config.yaml
n_layer: 9
d_model: 96
n_head: 3
n_kv_head: 3
head_dim: 32
d_mlp: 384
vocab_size: 2048
activation: "gelu"
norm: "layernorm"
norm_place: "pre"
norm_eps: 1e-05
positions: "rope"
rope_base: 10000.0
rope_fraction: 0.25
qk_norm: true
attn_scale: 0.218
bias: "all"
tie_embeddings: false
parallel_block: true
init: "normal"
init_std_qkv: 0.062
init_std_o: 0.0769
init_std_up: 0.0887
init_std_down: 0.0887
optimizer: "muon_variant"
lr: 0.00984
beta1: 0.95
weight_decay: 0.0
lr_head: 0.00516
grad_clip: 2.0
warmup_steps: 137
schedule: "wsd"
decay_fraction: 1.0
decay_shape: "linear"
final_lr_fraction: 0.0
batch_tokens: 16384
seq_len: 256
doc_mask: true
z_loss: 0.0001
train_tokens: 89280000
steps: 5450
dataset: "wikipedia_en"
Each number is 500 + 25 x the weight over the matrix's rms, rounded and kept within 0 to 999. Layers, rows and columns count from 0. Numbers have three digits each.

# layer 2 MLP down (transposed), 384x96, rms 0.0883, rows 271-343, columns 0-95
495515508505500486531485471477498518528545494512535505488466495513487514499481519500494513517465501505465536546505513509483496512524534496519535444494494521508538477463520455535441470498492526465508493463509521493490496522453496511496482469560473482507515483513488519495509423502497524506
454494471549515489475475503531499480516531521500487472452503520496511530495534467490492500501468526479434486499496473509501490486452493504491482508485458482494488512512547461516513505506461529470521529482512540460527445495505492513500498488531489535516492506487557516518523498541496524526
482528492492498490515504499450519505501519505503556464508483481507505491500463496517485483525481500534496522507468503512486471518527524469490499482543493485440536514460528469525475493500535510501475499485534513494469498503460490463550500514496476552463539573470492507488500479518523540507
506515509467490466492512523496519529528538515542525450492470516474509507476511519527527487486506531514494514506451528492494499548511478481486497485476477473483531495498569489507503439489502472534540507505477507474512513486464477509491475544485513523512473548450459518480519476491477474501
503440461490524485522502503541468492476495524519507480508496500447477493515446468465508506508475489558479507488496493506475522475517514543472509503500510505472516527536518529456520532528498502512510546505480476494485499512534502440496494473505486536534489485493528494522530532533542486506
561518430474469511493491541495488501512520542516514494498540491471511502569535517486501495495478497505494464532486469441474512540481490511486496527527513512540494504466504503528488482536525492449466499548459517474481499492525522515456480495536474511514533513520475487436535486470516456491
476603462492454449469526514521480479560545512471532431475430444480471452569483497511520483547472542512459556524489490511462530474542571517510522471528459508495527473513540448552478497466455516537488530473499528550515513506451450510494516468540480534477498518481480559509483447493490530516
519441520526496444520498488545479521475483509545499482511446507521487508490508503513524536462486498483539514505512542537467471489508545503495561526517528496484541516445479489440559483447530505476489492539506450493509505507516510478478515490496459481539547514500467467470509468475475499509
492488497459477514440484529490508474512500528485503488483538497548472482491524465530485493508489500459509473503510515524505485510492517460516505497499462500497493483510509514478502514540505498535505482467514514496502470509521523512487499518454505510515535514501479483494499522538513502476
502510493477458488491528518514474462490497557539489503529489501498534499505525461519539548528497546491498532506489503505481516523542495485513523510496508494458482458492467552498449474528483502502496514504464499471494484516522473469507454488514489496480442477510523512480477490532508530482
514526466573466419481541501539492484538477501463506531479514477446520527485486446498516508534503472502473505473500492463482490485520454554490533499520501551503468480467473454510482502509481532479458491538517531519516470513463501525565498501484496566451488474515534488552503514476497493540
498483495488473512476499458485558469496489508444484480530504493522469530497504485488467526513453474514522522465516533499501457498481507509536472508507549511480554494483514487479498504492522509456498493519488482487516518481517499523505556505505523526551536482489527491501526501492520509520
506484484559531499501476476487511524506541526501511444496492533481487520471504536490483491479475479534489491485532495507497463458480514484498528497459524507528496513494473523498509472459506535458527507480493498503492520493499485480501527455499512542516485497504491520518537507533472465520
512488450499497465478495469501494514536515530487497524459528432507494533491497511504497493527498529513488500483495520491461538499486509476515426517541511492488471486509517492545521524491502500536541545440514501474507497526505477523508525497489450521453476490527490508476519510527501501486
495535500472511470499526526484493553527527499471491493503512455530468483503474507490508480553493490507498509542460492483485502499523533508494488510539503464525535507516534501445480506490491453545517515490516491501480492540454505479496494478493471513500501550446496500493510483460511475526
451523483484491542502526460501502489521496517549481517474489491498504485510523470480490525513514500522433503536479491549499525490490497468528507541478486490498496518490470522537513478492487482472490500499502536530508492501464497541496470486539469483510475537456502525503490482514498497499
499489502466500488555524510490481518503463543484533527485479512484520507462531554493540517519501529516516473485485465518503492456517504473483543511531467491501522468507476499512527504478499486525508463520479506474472484490519486466499480484520501485508515508494481513488496474567514498511
506501547519550458520499498525505476484480449479475548538439480515504490488505474501488533543450481489492520510531503478521466469495534499486537514467471485456476497531490497528525534483534504515518508527492471551475446499514505539526521488482477515475500500496497466494505508494549503521
555498581524499535519471511547513465531498467510494499524502516546489520475555454482501452528490486548504510477508508500512499472473492490469482488490486469511486499512487517456524526463498479534494503453529488507498475498505510549478517501458497475500495495482543457506498507542538465445
527512476438529485459485495497521495484517471485507494503553514551488494512475501546500480491535513509482519485487478482471535462502501492524473493513501500491468510506506512501507481515484509474547511510539497517543541489508502458482498509483481558519509527502464514527501522483466461510
524479503494498542491494488486450481509469489485510503523500490513516501506484537501447482457508501508523492493491473509500503457502531516504491485520490551510540523556530520504479510448480508499552502514536495477507528509486494482525461512479484484497496485491476484500519499522478491485
488489463544517489494480512502539514494503491471461525508496472546517519531439469549492486468492475493566475489513486517540485488463533565519556514499557459514508478494473578436489471466462458501438504463508507575511527487522509489523500523522445492455530457518466451493490531493517522489
473493532520527499469506455468521505484521548541472493497533500548466531484495509481475511493492514501518497487504510498510508492517489503502469482488539481489517457496491515461490508509523498540490518495473491516513492485524486499459492532504487490519510493513536501485492473519530489485
472535490512456489519487491534484496518489505499468512485495493475464491522487459543496482495551508500467495472513502470512489530510490522479508530499471529536496449471544444534493509500468508482537528553474488525483520520442496519519463511554487562515527484530487508480528485464499497500
472523491485505511486517540509475496517493555535508521492491506478519496481491516492465507515484505498506485548497520534458506475490496490477471489528496499462496469484542472526526516473526472503496511497491515475477473495467525488536510493474516561441467549523530495483481495493520497507
470502442534434493547506489514491510515520499476478451494483466505480500510532509493521491475525483503472478499498496519506437488501471491502534513453524486543524487453478494536547522510537532497524457501439497482544538462471505475552509506500495483520545504515475502539465493469521548500
520502496476502473481501520474491505512506588437486499472517524499549544519491512467468491507524490475485477539523500513504473466482462512535481535520504472496526484481502474489484452473483501500488467484535510536503489502503500517516526513507531487518529509468534501492492485508461488515
475530502474509542489502454495468548501505461479508514509517491528481511521512530569521474459507513485557503518493485496512472515495507457475472469505485512480501524501508515479461460492482447462507527515553497494506505506517447482450471530466529534465537509518504516506539515496492513501
535448488526519515533505447494496504500491464514474507537530516515498515510468485468480527444495532538506483490527466545520473524501506524496479508521525474470443516535467503457471507503494529461436496510539520556534522540473490456462476518493524454482473475558512514490482508491526531490
503531484489525497475517469490489463471459503494491459487484488499509500504495456539474504494522497541550527471475550490521509534504494502460504521547518494514512506511488505529513475518520463484514481422477510530533506533487443541503472504510492476519491514507511529515509466494527483494
495526519469475507517472503533501512531467538490484473489485518537505470476460459520526520476494485459482480511532460548518465515461454533532489487476505495506494514556527524502500492495500506501433502479518512483499508549507480482510496514474516483455499492506498529562526498467549472525
540481501486476451487470466482495503479495464445490509530521524503541465463508514512500554544500491503500474478528524475529509491518469496498455488488506491494517489518495539465484537474512459465478520484533480526535520484480521452556542508514505472490500498502533448501503509449528499521
469486525546504536519490482505486535505466481428483531527494496494502483489541505489518499508524521458487520488495495494517527522490558485508497490495514479491497493492519473476486531494473560529519494522501496437511476508517492462514490528462505460473511502521519541498537507499512525476
502510513503525507508517504500505495503507493464519449492501510529458519489513490492482484516455511422510483480550506468538533445522523500486486524492537480486495515467480542481533497476471446463497499524517540532479488528512538490539521494459531537466519458500510500490505506456473513519
540509480537515461484474538522512485513510513487524467504488458451470476509493508534493498477515473502472520510482502520502506500518493517508528489458467499525504534480534452487472515516484504509543503446495500470491515473475495556534538503482533524500470488470534474509472487523458537508
494491485543498519495494500462492483488477555520460550508502502485535525456488553507476504484445518517555545498493501512497470479470480491467523514495493554510492454496504479533523502489510504514500464474487488458494517473515538489481501511498490504525508532501471471511514523504526499468
465492525491521522503503517471478485478470461484529496485487476502484510544513520499500460472510484514497516441495495455491506501483516483495474521494474540504508496463503493510540532484457520505495502501460497485506517509532498507539502494519521496516495527473514535476546518489497482529
452534545539515514499481528474509513505479492502504502494488488502521486526467447495477484517481514484517506503489517469556545447490552536471498490491500486473479545489498502510489519482483519504465484499542515542504457508472530483495476452493532490453505461492537511484502488497515493495
566480531486494522488571517529484475467480453496504485494452544507530478501514477530495459521492536520492487497545510479504441490530467481492490446492541502540471449507417482506509539504520479526475492554442517488480491517496503480489537498490482486493544521542501477552535493473502551483
509500507551509561533521498512512474505448484488507468547501470516542517498510513459488465497485487502509583516502465470499521514505473466486497545545474508475504480506530498525476520522442532495511512544462487493479503475460469492548485512480466509532461444493532478497498518482469477497
525515457509454561467485531509493506515486510508485501519516505485507519497451476480495508474520496493477499497449527471532515518479496517503535517476490487529482449491503475503478504499477523542493502440538459507496504522536528499468483479460522517469483510487541497469490488465512535487
525498505505515481540514488479497474509459508549542467469475476492496498494517498478517536499489500519488524482497491539491503512468522515496524517452515461529513488492529476466516513474508549441504486503465483545528522508509466493549523457477503492549487466501479478477526529535499456552
538486502503430485538508468497520523517567512476525461489512512495485411500466525515480518467555517506501521499522527507449539533546526523480510478454542465498536502507514504510482504431511483477435491490501487496520523512486508498506519516503486486473486526493513511516491509519494482503
498544505479479504532501497439525480506439502492509455510537520476518526506490499505485549518498507517532483514482507495514492497506465500525518451478502516480488504521519549493453508511541515467504500469492509493507473506512490504476541535432521475498533480526540470512466537514517495491
526448486491494471506507491507492481486523498557524515481500492489484454477557551514524523560514537454495473466517489489480460509524512544484505444474505504492529566486520467457515497499506479544492493514510520509460467484491475540533477473502512520520494516447461541509498521493496486519
528498480502493520498469456490468466517504488518540526495514486510520528512539524476480507502517517509535496485489471449518473518492473488504530528498493500494563454488511493507501506473433526539504538514484520542486524502502486529526462456473454523509466462478525516514517476496521482523
531518497483544515518528512472485491502441515432527489519468491506458506492482540520528467532500480505472539488509512510518549498493509492510518465507479494530490446453504467519483497482529459469576471508501542508511499499491503506498500473473537472469482493497483489536475523464527484509
518515486501501442502511468526438467499522510538510562478523516475522524497456482482502491471458511512476536485508485572500533461491523498514552501490444500505488513501480562499486529516489500491526531498504500484525487533462453496486547526508489483513499449497506500502479513501522488504
498502481479508493518480484505497510508501489493498522510523484463545489477512545476472507510460487456520518513480518518502513497475505516528550510492467491552479529517436490476510485460474487550508526547495438491518532520523535455490495498508501463551500469507492500481474546499520449505
532495480515536513502510501476474514518499529466514463499500469497479501478499508468476497491492505542480527565548520507499535502522511493526468487512473519477496512461513526526516494485478525499535505514490497541494483517423547511470485486520490489508478443478494501482485519477491479443
460504502487453480524486537518494550434470521504466491499509507527473451486495487515526496536467514517512481536480480530501483519530479470482548504497521508520504471499498499492534503496485490509457486488466516529498479524521507494479501516524474518492489502460499482549523498497543490512
453498531537523500515536492520507533509473524514507476476484496486498492500519541507478460475502478502496497465490569532476420484489500502502500512520504531479497484503512493484496492490498475453483511521507534476474509514496493520506492506481508494484527473510497546517493499505511467507
518510474525437509526498541528471473515488501512476498467493560468494453477519523484546523509475465498468523546461506523488540500480496475511502538448582539494480475490434476483509475487487496505517495467506503536457493531463504511497474513509516539515441521527515528467485490504530514496
449405470515527536525500479593461499480466431489508514522517527467527507524529467558541550500481531493482491480530541542504499517511472470551553510504450500526535501514450515451548557501483469503437502499452421472468538502486475493480510519472526496501499521542542460502518473464493517494
486528470492528521497490546485503493496483461537458531490477528516489513493496456498519496501520464490506488466505473486496439508483557562489505506503500525516495523536490511481491472501494495502502468533548481509554478499525468500471460481510517529486520487504477514513518511485483534475
505531512475495452493468559505511476522455483534486534510527491462510515489461508537476506467512507460517496482477496525520537536493495491551545511504498508523491500502415526523523492513531460542476500491505496468495482547482537481576515508476494494521483516503527504474487494451473483500
520499506499539481491463548476481533489518490504496520503536494534494475513447488535455503501511487551526467486493465512498498464502517496512483483497503513526483534492511482469511500506512479443513505516506471486522486524538499509479488513486474470513517469520505497496517518501528511476
510503510501491495525512462496517500531516508488474511483486496541470495498486479479495480500509503541490488501499520521498511528547514467498467506498489523486518514481577487501530560480513502440467534481463491510523487492460475530496485506481491486492509476495486547491542475534497509474
503489486483511464461497536489461512520488486515507475474540522524537523499489472505478497482490469506485517484510498480504497484472493482507485540463466510543498512512539501476514540458472499513519507543461512454564500483490497520481495497519516499486494491509533511470539521567500455508
501539505492474532523488494444520498521518481491499471505475516469491518438528500521456555466528500508542512520514512511492472495482482458528518534463509508506498473480502526508514506487518517441525451492452489486495483534453542468497510491491483493537519519493492518510522504490491497539
528518444510500522488524479475505493493457487531545505494495496453517500520503486509471528496492465488529494503511500511540503489476540487542518513489473518515482474533473443519493504517452452535571502476475508527512530467500468473515498453518506479530479480521492515476470528475535512502
537523483498461555501445506509518451575504449492466501550452467484527540553491516495522511496514487506514480548534517479514544464497479468455475476523514474515471498502464478492443492505514509426500518462480539508466546498522496494527500537514514500531524518517492518524470456498522511458
450533505499481486450531468508470519476515539526503503475515505508479501476520479517556557519506518523531492463457531508475493518517464447464469489468510494465479491520545528536520504541536467519483492530477527483464481484479488524551492476514520521495507493531483509521473494477509495530
467505496451511553521470516497496480535522494505522513517504529518507527468497509475523444500457486508490480521517550524514526510486496523481463493479476499516477442545451491495476491509491484548446501516512511512472539489480543513486511484511505491491550500476524463518534498488459489513
491511492472532469490482503498476439481477495523510458473565505456476512512500469544478474488553526501494494477516477526474485494506502508489498505491545460477531492500498535447505509521515533479535500508471510489490497457462470502522487494522512526523501479499513521512492474496543525546
510497497540507519453501508469518479472528489499513516495520459465512493471524540450512519507536518519470494525521506501471463513532489496492476520519514510479477475489544515507508480501486469520509487489507517502481508520484503519521507530495491476448540485497496550509506491454489515506
529519498496496488518512493521495476500520478477505517484476469492477481500484491493515499509523545537495486465505505496482493493555528488508557514492484510516480482520548465541443506500495502508470483491514483476504450514513479511511513473506450488507539531529509567511484481536495479506
505481492434487521519494513480506505486531522555493459477492536508487510506513526522466486516521474473513508500463495509476482489458501505515466475551514502510532471510488530505503454481528504510501516517531469504526485515520487455491486506477470476476507504511502501512510521517490503489
492456502520510507510500503516531503497486532504467503496498499566512495523492475490518488468454472510516436481472502517499533505529514538479489513481488515500533452499483502432544488467491498522502521479493464488536525506551503500485502522503534493491541513548412454514527493492533505464
510500552580508495530514479486484483467529511496552494539499482509543502492506449480520492474478493507542503522506460504484517489505495521526518483504526505503482466507465495511513465469500477490505522522518500512458479496501493476487524466505509512507521458497482524532507527478474467482
543529483494486492487479528489515498525497465555544503479534492532483538550486489487483468505502538482453490485495503476498472492461428490504504544455515526539541490499492506511523471457523540526513479482492501515535479512494481500512484479503517492502498486456532524491531507523474464484
541500473438509507470506488518537480473514540502468511506519498478503485520504468476475489457471520520518491491489530492514502483486506491531506511478499494541477485491475520509514487490517482540529555519452515514493509484512474500473451531482506492499484492556451543511497520507485500481
555452485484539488487493489477517487540507520487497508514534482506499530524515501509470488477488487518509502533496508508509503509489513517504469488450523501476501457458505431509477587512491539550445530478543498493501494526479479496532471501490468484486486507465468547539537504510536483476
# layer 2 MLP up, 384x96, rms 0.0888, rows 272-343, columns 0-95
541497532476507507493529510434507468469463495499510476490474487487533460504515532490508501491508505511516470511534517473510486509518535524526525512472492480459532502503482484460499486511505519499518508498518460535535528502522514454504519528508537512446491491537470499509500534500516498482
456513534513555455503508438560489470481498474491464432543554502528482518528493504484550527497549513486527507511538483573465539496501505487477493475465529523539531498559467486498536521481514495450495499483521485472508518503488494496456446480497541485473554487495482534465465460538539511461
514513530512484511499507531533512494449526486434515506474530495488515500519461502501477508520491437513530526501517491511496553498500495479538502485536525487522478506548506482483487474521496514467476494477482462488519462497541504477490495498474541471502500492477456500484498510519506535534
539487491503496515494484479488516494471511454527485488510483497476505501491492490523460498523486495453494485551474519502503517498502488464503489532479495471469496481516529509509533471513508527519469493527504486504539545508546464513518510484542514472467498493517455495470497560479498488527
533473533513481515478472488511525505481488497541499512489461555475552551541500483487508564485525506478465491513469504505487439497489491526524455531487493492513495502519532524509483451493523504465475463524473501537475508517519488486504492496516465514467484490548488498481508530487498520518
484555497502521488500521457438533517538556482482536529551437562500508481520532487541433469505510551488459475535454463504528503506570504494494536554508458515449484501465491528553471532454496526568500468470479536481467436508506490493512473471515516516526504530540458515535467492497520474492
477441474543530483496477452542506524465508502513474462536446520483473520476492495527511509440504512502567513522556562555497485468516509532506554533533534479484528515470531492469526475449514465493499482554525474527537479498527464476490499484499466518535518525506469490474463479475490468461
485490497498486504461511566487500483516500520488527514504508496509477484497506493534495516477506474480502514481556503493498474505492496484505515493508485505484503502508530473508495510515476478527492461492476544496502458500522479506482509521487468505543521513502485497498498509504480511509
446550505467511513487471468507488518515510461446539534458523535494433500501485502494544491503498494495455468517514529500494567484495466499523522514514511579517506498490514479437496466483510495466506553494490502462543500528538487489509509462496513497513514476482512458488537495524500485433
476511504557477489470525505490500510492487533502535519496476512534489519519459482485507496505515539490428560496522488489503469487513492542496520423527466552500469512496511486559462515465512538513488495527471487535513487506512476542505530476515476502494496509508514466499534487483502530481
510528529518498465470509510494515474499516467495519576495473495492497498511473489521507485503492458491546541494522491479517487488473494481504516532480527485486541491487515541497487500469501479451480489501498551514470488478511477497502510487509480489528468516520498503472455506477498505539
477522505515499510501490519453483518508536537495517512480481485504454528461491531503476517482435517537509523531482499472490477467492481480515521507484526515524517478502485522515530510478509494466485485496498484495479493497488464509478533484530533507511433470532442510559507515498482510470
488533480489490519467498486486488501484529527479531528503493517500534528527463494540477521477524521521480518462541486472521510541468540485498536505472518507454500522478512478524454480458503469509524492502423548461496505473550542489497532462478450511489487498529464506459520547538529494505
520479487501480509518494519489484523506483454503498502478510475460531514524483470549503507522486493501517519520530500480515537530482517451493500518492525520481469511513490499501552476491534497483477545480477454500486508524519475494514519507534522557486496468524473482498506550514474533486
535497512473482517528494500488495487490519511461477496489518512506482492491535512500480495491505518488486528484488466496503521525500469519516506470513445504521472493483480513547521501500481495528506503499496469510497502511464510491510496483493510515508517519526482501497488470491485447506
485510536490493511518524480473512513480491513495464490495531497488485467501497504526485462490475480477535522502509483494480476540500512547509495475532480498532494472537492542521547533526496531518506535462517485496479508491459529493488491462499495495510546481480484528492483504467502495476
505505501565515498554520485513501516522450503441508462488481499458480506446502479505494507491500491520501520468493442438441525484484485521475513479508478514502467517516499487541532500496478479558518506495515520517494545479487510503505492514496472545555566478523475512544510462482464522486
557546523503513520460457509541523479500478487513508491524491551525473532493515471498504442502533532514473514463467483497474493478466500491501490482533475450541486484526469551510507502498543532502504508507507497499493500514505492555472505471485447471506448486508479478511489496503523518457
464504531501499527496534498527482480459509463492504509481517497523533515495474501479479495516466499482518517520510519512469496522492516480513559455500527511475481490495511482487480533505505478492496525482494490480497560498497464501520501523544521496488514502494463523465505568523513520449
467501498535453509494536450510464502481522489481499524526519510509497474484519517529519484460467472529469490476505458488517513486488531511476536532482490510506494476528480507527468560489484477502506569480483506484459525471506466498526511534510489504495495518502493487495504484534510472439
522546501523513439505449499476520473512500516494501523504498483559494529510478483532572508504549464494571510509510505501529500505468522551520519535498508486502525484521456515464505427457490485449476481516524500536519544510524523442516495501509466505448524502534418525504458487549507492546
488513510487509518467506510494463497511528489511498523513464458514521492493460495499500532464479491510534485469498533475533488516483516492507503487497521505476507500473493519515485489508494490489514507512484568488471517503489489491502507473495485521486498496482467453500486535530495517507
555479523506521480460415481500506512481508511500512499472495493493546539518516491522512505488514438497533474511496470489505463511502477525520491496471463492521558475541526500514517453532510502504489475485539516537461551491498553460515562492489528546490463506499437506501518482499515476487
546502497520506441553468471498497521487488507476491525537450515501469523518500504523527498531515471492506535470523522463492487500487519513500500478506476476519475564495535522497511488470492480509544489507534521494499512497499507452489478493534486475505485477502478504519482504524494497490
469457491505482497518543492504458496519523506445455523441521517509510529504496547492523526508464473484560494487521507486470476474558486504525536528493484492518521482480462496476516548514489437513542524506473496521498510486443508505527480514514491510510537488530466498485523527506493466476
489526461491515500544515487526528493475477467484478489519517519482467499496483519530480509487523503497473538479485515489490506547509480455497493527512481484512484521508509527493531512521520505507495538504510483459480497530497494494530491506510464554512523461472473495487497481507480522473
495538510519486481539500492464501502458490476504514507493495494455479494497503506544477491524487510485528546517534496456519453526516537468517483469509511476489488496471504488471484450537489491478526541476527482525488483508507480457502500511516515522479481470516482500540559542484503513474
542475522571522527523464502512482496480460550467495491492505541536492527510488444507536508471514512495515525437510465521545466518479501545484504442530520494525492531531469517529477507495492458466481500530488525531516471520498465476463475515503483459482467489531509532477504475470442497505
502492475494507473494521481498488467504473449498458513519486547484479501523497473572505492455479458476529493502507559552500534537485466490472495484536487507505509503502507484498543480582463517543539486471502555489509492562515485517517465462498484522515497522511484500473448502482498531468
500499523501503535517502517507470505475482495500513522463509522487508481488508458482507533518506534518435472542521508481489497517504533471522462507501500457473481460486488483506484492537540529480446520511484478493537525527503468528515468532501515507503519476513458468499535518494523481515
558476518515477508485500501521473513469472472451521495541522470505498485482524496499497509494537488499512503523503529528505502483486481469514474471485478500484476486558551499452470469476538487463479478512487485536499519494535508504502565492539552469498495513493477498445491508539529497524
498491518493532517523500480523515487514509475465515486523487530508507510464562504546489528483528485460519498488531453504482482527527523476491536528472509461471462491549490474486529484453494460504487508487538508479468486502494509497532498492478504513493511508520496563500519490452496499443
500502456489479504564480504516531489464518500513503469482480519482485500482511494524499496472498500480519490469436548509490495465507474485511497524497477456490459487485496547515517478508496460476494492526479488565477517533484518530545475460556456528526496489527478497513513547515482538511
503514530527498500454517511487522499491481498511493507512497550483516535514456519504500502514509518503494464516511501444492522524494496484479524533529476515527509525492531521484481501530508501486482467479520513473482503510520491525481517483474481483500454490467436450474484538521532535503
504519479551478507517503472460485511466471541526455504473477520480522503471505529515490472498464549507569537511535486508459477531490531555491538471512510484475494472503435467534535515495519531496516502495469508499476496510483562465497541469482516562518533487510452489521500508472478507487
502525549535490504478538511488459512503491495501513527483506484496513474503501548522499508516496465524529524498506532471486481509465496479500493497519495492520507456482484483463508521535493503477523515513483469445460526499511489502495542509531480496501480469476486473515509507510492536448
536501507488449493464512486499493492528519494530504484523486501483445472483562510523501513479507499527492500488523539566494470496504475479512509543507480532494527464511495459482501493492488514525525517512467460480517494510503494507493544528517517528483515515500477490494516504458501494456
531496530540468512515565488526486477508488481504486515523492550559522482532503472506508495496479524517494504500513515488552461536508439464496478508502470501558498490488464514533544537531491450529485481513508514500477474506503464483519489518522453488502501495518466466512516513475494517500
456480480548486479464472491477428488518485504508505499495481520494530521504490506521499508465488474523507480509493488505518454479470453500486524568558519495501492462516473518517474489499506527461509491498478546480479484497494484526476539487476484499525510517500487520484478509498523501518
523480511542511520487545500475492479487493513491500533490546524496500491513497500492490511477495480488548471460509480486540486489477512555487537476505518448514479477513530514498460492530485475532458468456525508509525532479527490508510483492524469504523510505512503511536473546482501503478
466517536495483511484522515493523528518494513504509557517482512516473510531462516468512484485532514475526511491476482485519487517483459472479506472546463524531505470518478559505506501460475526491486458539513548470496507496515511507455496512526532458504486500487489491480545464496460508495
528495498465523492461524523502504463521507513445516523510493515499527471476481467517471555447559533489520559508509492479483510494497494536460517496457505542448509516525523509539537481472560483494450504503469531501485447522484492522507533531497518481561485561512553530490509452469463427512
492500481512530546505511510492497487500484444459497469488507481477512458468522522493512513508502474528473510516546444495496554517473552562527527500494488525490493504514552471459476464499459522463515516499464477524488501491516515491492553498470489466518523466508488488515519528490519486480
518456511477478485490525510512469482481542492508506538464531490535506458486510504540489587499533506478466513473536492522466503484529475479506516490440512489492520494515467512508523499488487492500475521536530528494479480502503485514504490547490488461498499528510470532487495517526501443512
511469508543464475511518510523497491452474517463533542517506511545487520513500532518539505555530533521503568495534481459511508508497499493486484458545510463510471498491496496479481512500489511545509520484496476498465521539513483489476466486500464515497477474486490513489473487505522456510
499482521453556534512514540479540471524502522487532521482499498487485510493508491512492509462530512484473468483488460515517505472543498472524495463483499474521488465477461541480471502529550498510520496511526527504501469470491479520512502457466513483497522434514498503509486514478512485496
511501488458515488486485483512473516488513496538518543512470498499513503507536471518523535473545554479497519498436518492512451481505438525486504502484484527538515483542479562505477475502505502484487466520525510484532519511480471531472457483532478475512471500515523456497508445501491520530
498510475500519493465483481495514512464495501501484507481510504519464488534508491511496466498531549516518531505506516547495494518477454489478514506523449538519532456513485529487503497470492510491480450500455547497506493529511531504484473494496543462488503524465484515525514463493500486541
488508506516492521478540496488462489539512523469496479557518509512545494538521491498509545466538514523494501480550504505503488480513497471501514509520527490493512474503533453485509497469475499539483463525474521528468481487502488526506460464508496474486475545526474488497495502526516538480
498485504505516437509482479489489492488464510509479466472504496519512515505534486512516565506544494496560537522509540494532506458511491485502510454465501459473507521480493516496474504504502451475511482541509536486493518531486493499500479470495514484502469464518515501533466503541513479460
505535550547503439518531463475501472494507518501506515543478515461495493524526473470496489481525499516513460484496526528505496482502499490499474508512489497534504462506518516514470513487525488494467491484492468493499528503521476513464475491516528459492509522535488518538497553539534457496
455522511480476480486522526461490500500498474501525494468496497508581493527536472518528523492519464471500503538499523506539537483493514493511535480475566530499480454516507483468475520499469487503492502510478523525462520472495476528518519446524542478513470484511484482504499535497487530511
449429485517528555505489491550488503529501475491503481518534518470517527536516489559519543516481507496471542514531541511506517540538496457552532532529468528537520483519484519493511544518483470512461482483445433497490508477496471495488518499483546520478489511546490483487516461449500509473
461513493486486482490499522516530506503466501482498525467463464549455513465503478519542511471519504487516537467527513492530491536433528548507484470513493544499505508527468466498470495501509504473516482522481494510530488506546511515481504485488494489478500502490497465484528515531493524486
507564497507506469517486489479523461505493522510489521507464511446496524473460472500502504494494529460526481487522502526469464524546489470504508547499498479493510476502467530516557500469490505509476531465512455470504506525456498520512473520529494523510530531508472526494517546483475544473
466508479478499539476494483496554460514474499501472516487501485476534491516514484526483495467479520493493506499517493544537464565520539471483528479526525527484527461507534501519520464469504538500474523463501460510447488487513522500505514482524480555505523530491489503464477484482494509478
521449478513532507510487483474464483492475464458489518467527513491511515530563489503513515478518456467477492494560475523487524523532479481490525457473456501511481523524513496519513515534477459484471483519481515479519529498510571478517478504519559497486505475507474521483492533489540485492
512492531467523522467499478485495467505492508505517474493455514458492480520523468480462479453511528481472535499501503515551455528510518485523527494507446488484535461475518501490549508475501504505480476496486490511478511501512470467501473529523554488488520535528502530536519492487514455502
453530517496522449479543519485504512494513471465458482489491516487494504475504498514482480521476477474538554488524471466490494529532494485483508511519511523461493488474507493462491527480473534469531493466491518486507526540530482512509523509522467502509533499522459498478507537473513501516
455520516474466530473486468533532513488477493482483526509470481540462512494450522469480503463523506471475519495466456477481509492545492485498560490486507524515567509497510519523513544462551479533471486529499528487471454502544476483482496508553532497493468476486475519486533501476467534484
476497508480483519478512527501474450512494485502503490504518491502541538495500521537545497497531506522526524478522470486547504500493477514448542482513535441470465462534519500476489460509554492467526502478457551494436557467490513472527530513525497502515496485510522502453451524530495488527
472518495461498500523487473451489473532487540454499513493512539532489473497511522508518467532495548541508482527511464557482499483509491533530485451513496540543472511521487503538488507487532507485473502478481467469488493503516506498497484498479523474470547466501478495491510484520520479495
499536479506544464525526474477466471537489489497513542545451480501454450471508477490568498495524535518497505483493495517502535496470495506500484469543497475546465506500466507536498504522475483512516551525469490483455497502477483488483496503489479488539510491505541459534496515497498504498
484473473488528538534502502499501497537510527456505509518515472500451497516465451534524483481493507520421511479499485500509527510493499528508490480563494497545507484515531466536501471473485491503504493528485517488488470478504494494511511499546496498515492466521493501510495453533498515499
467483481502499475557486510494492498470513512504520530500487544526489522497505511552472470453454515518511480502462499491530516471519528514481494513503486504490472483484492567528500514518510532522501488513486515527456479472487500506507477434509465524538506490471509505486483506527514497486
498534472510496480502452510522532495462512520526525512511499506485511469553526503475495453470516510493579514469465485555485486475527493529503496492492518458502461465457443525523462503476528506518509514495443503452479500498465547481464475512529496481503552528546484519478480534540545482518
490519530496499511466502489487481502508484459529501518494493490489510480515502491485532530505523506522493466501512488503514502479511521494501508547481476505468513483497492471517504521492460494498504471519471525491521523533491497493522489541484516516512525532529489480468467493491526473507
474496527522496484496493488501564470503528504498484503486500502537483494551490480461544474470451512498554460479489499513503501548536511533482499519480454524486530434494490496443521526486479492496524500541518463557527528502513499473509485485530507539463532517560404444530521495513510503457
487468542544494535517524504521503442513561547496524462538522486516534477504520485482523530481507481512518485500512444508490513467520484498535476468504525446500509461548479480505481483496475527457505524522510499535455497487512474526509518460523529506457535475534486510518500566505513477512
506549506488503521441443503501483534510492453510484496537502524477512532522553514522495509502485507515479514487481527504500480458516440485473476490463493509507526458524497550533522489493480520514484464530494558485508510505501492504516455495506521493498462498511488494540511468500488501494
502543515463476531500469519509516496491510502510492528521501495471496453469505460479477508504506525478495509503516516476488501476508523466544489486470523494478493457507499484530488493508515471542483538473461469511484512462496449531489491504515490499480494507587494540541498540539496493480
519507547470502455479476502480508503481527495543528540505479473478482500533502492510517523527502507496534488495513511490555515479471526454521486531494443452533517495505518531455503449502499492471477424505511484488493526480543500460463561539512498515507480517494458487463491501494502512545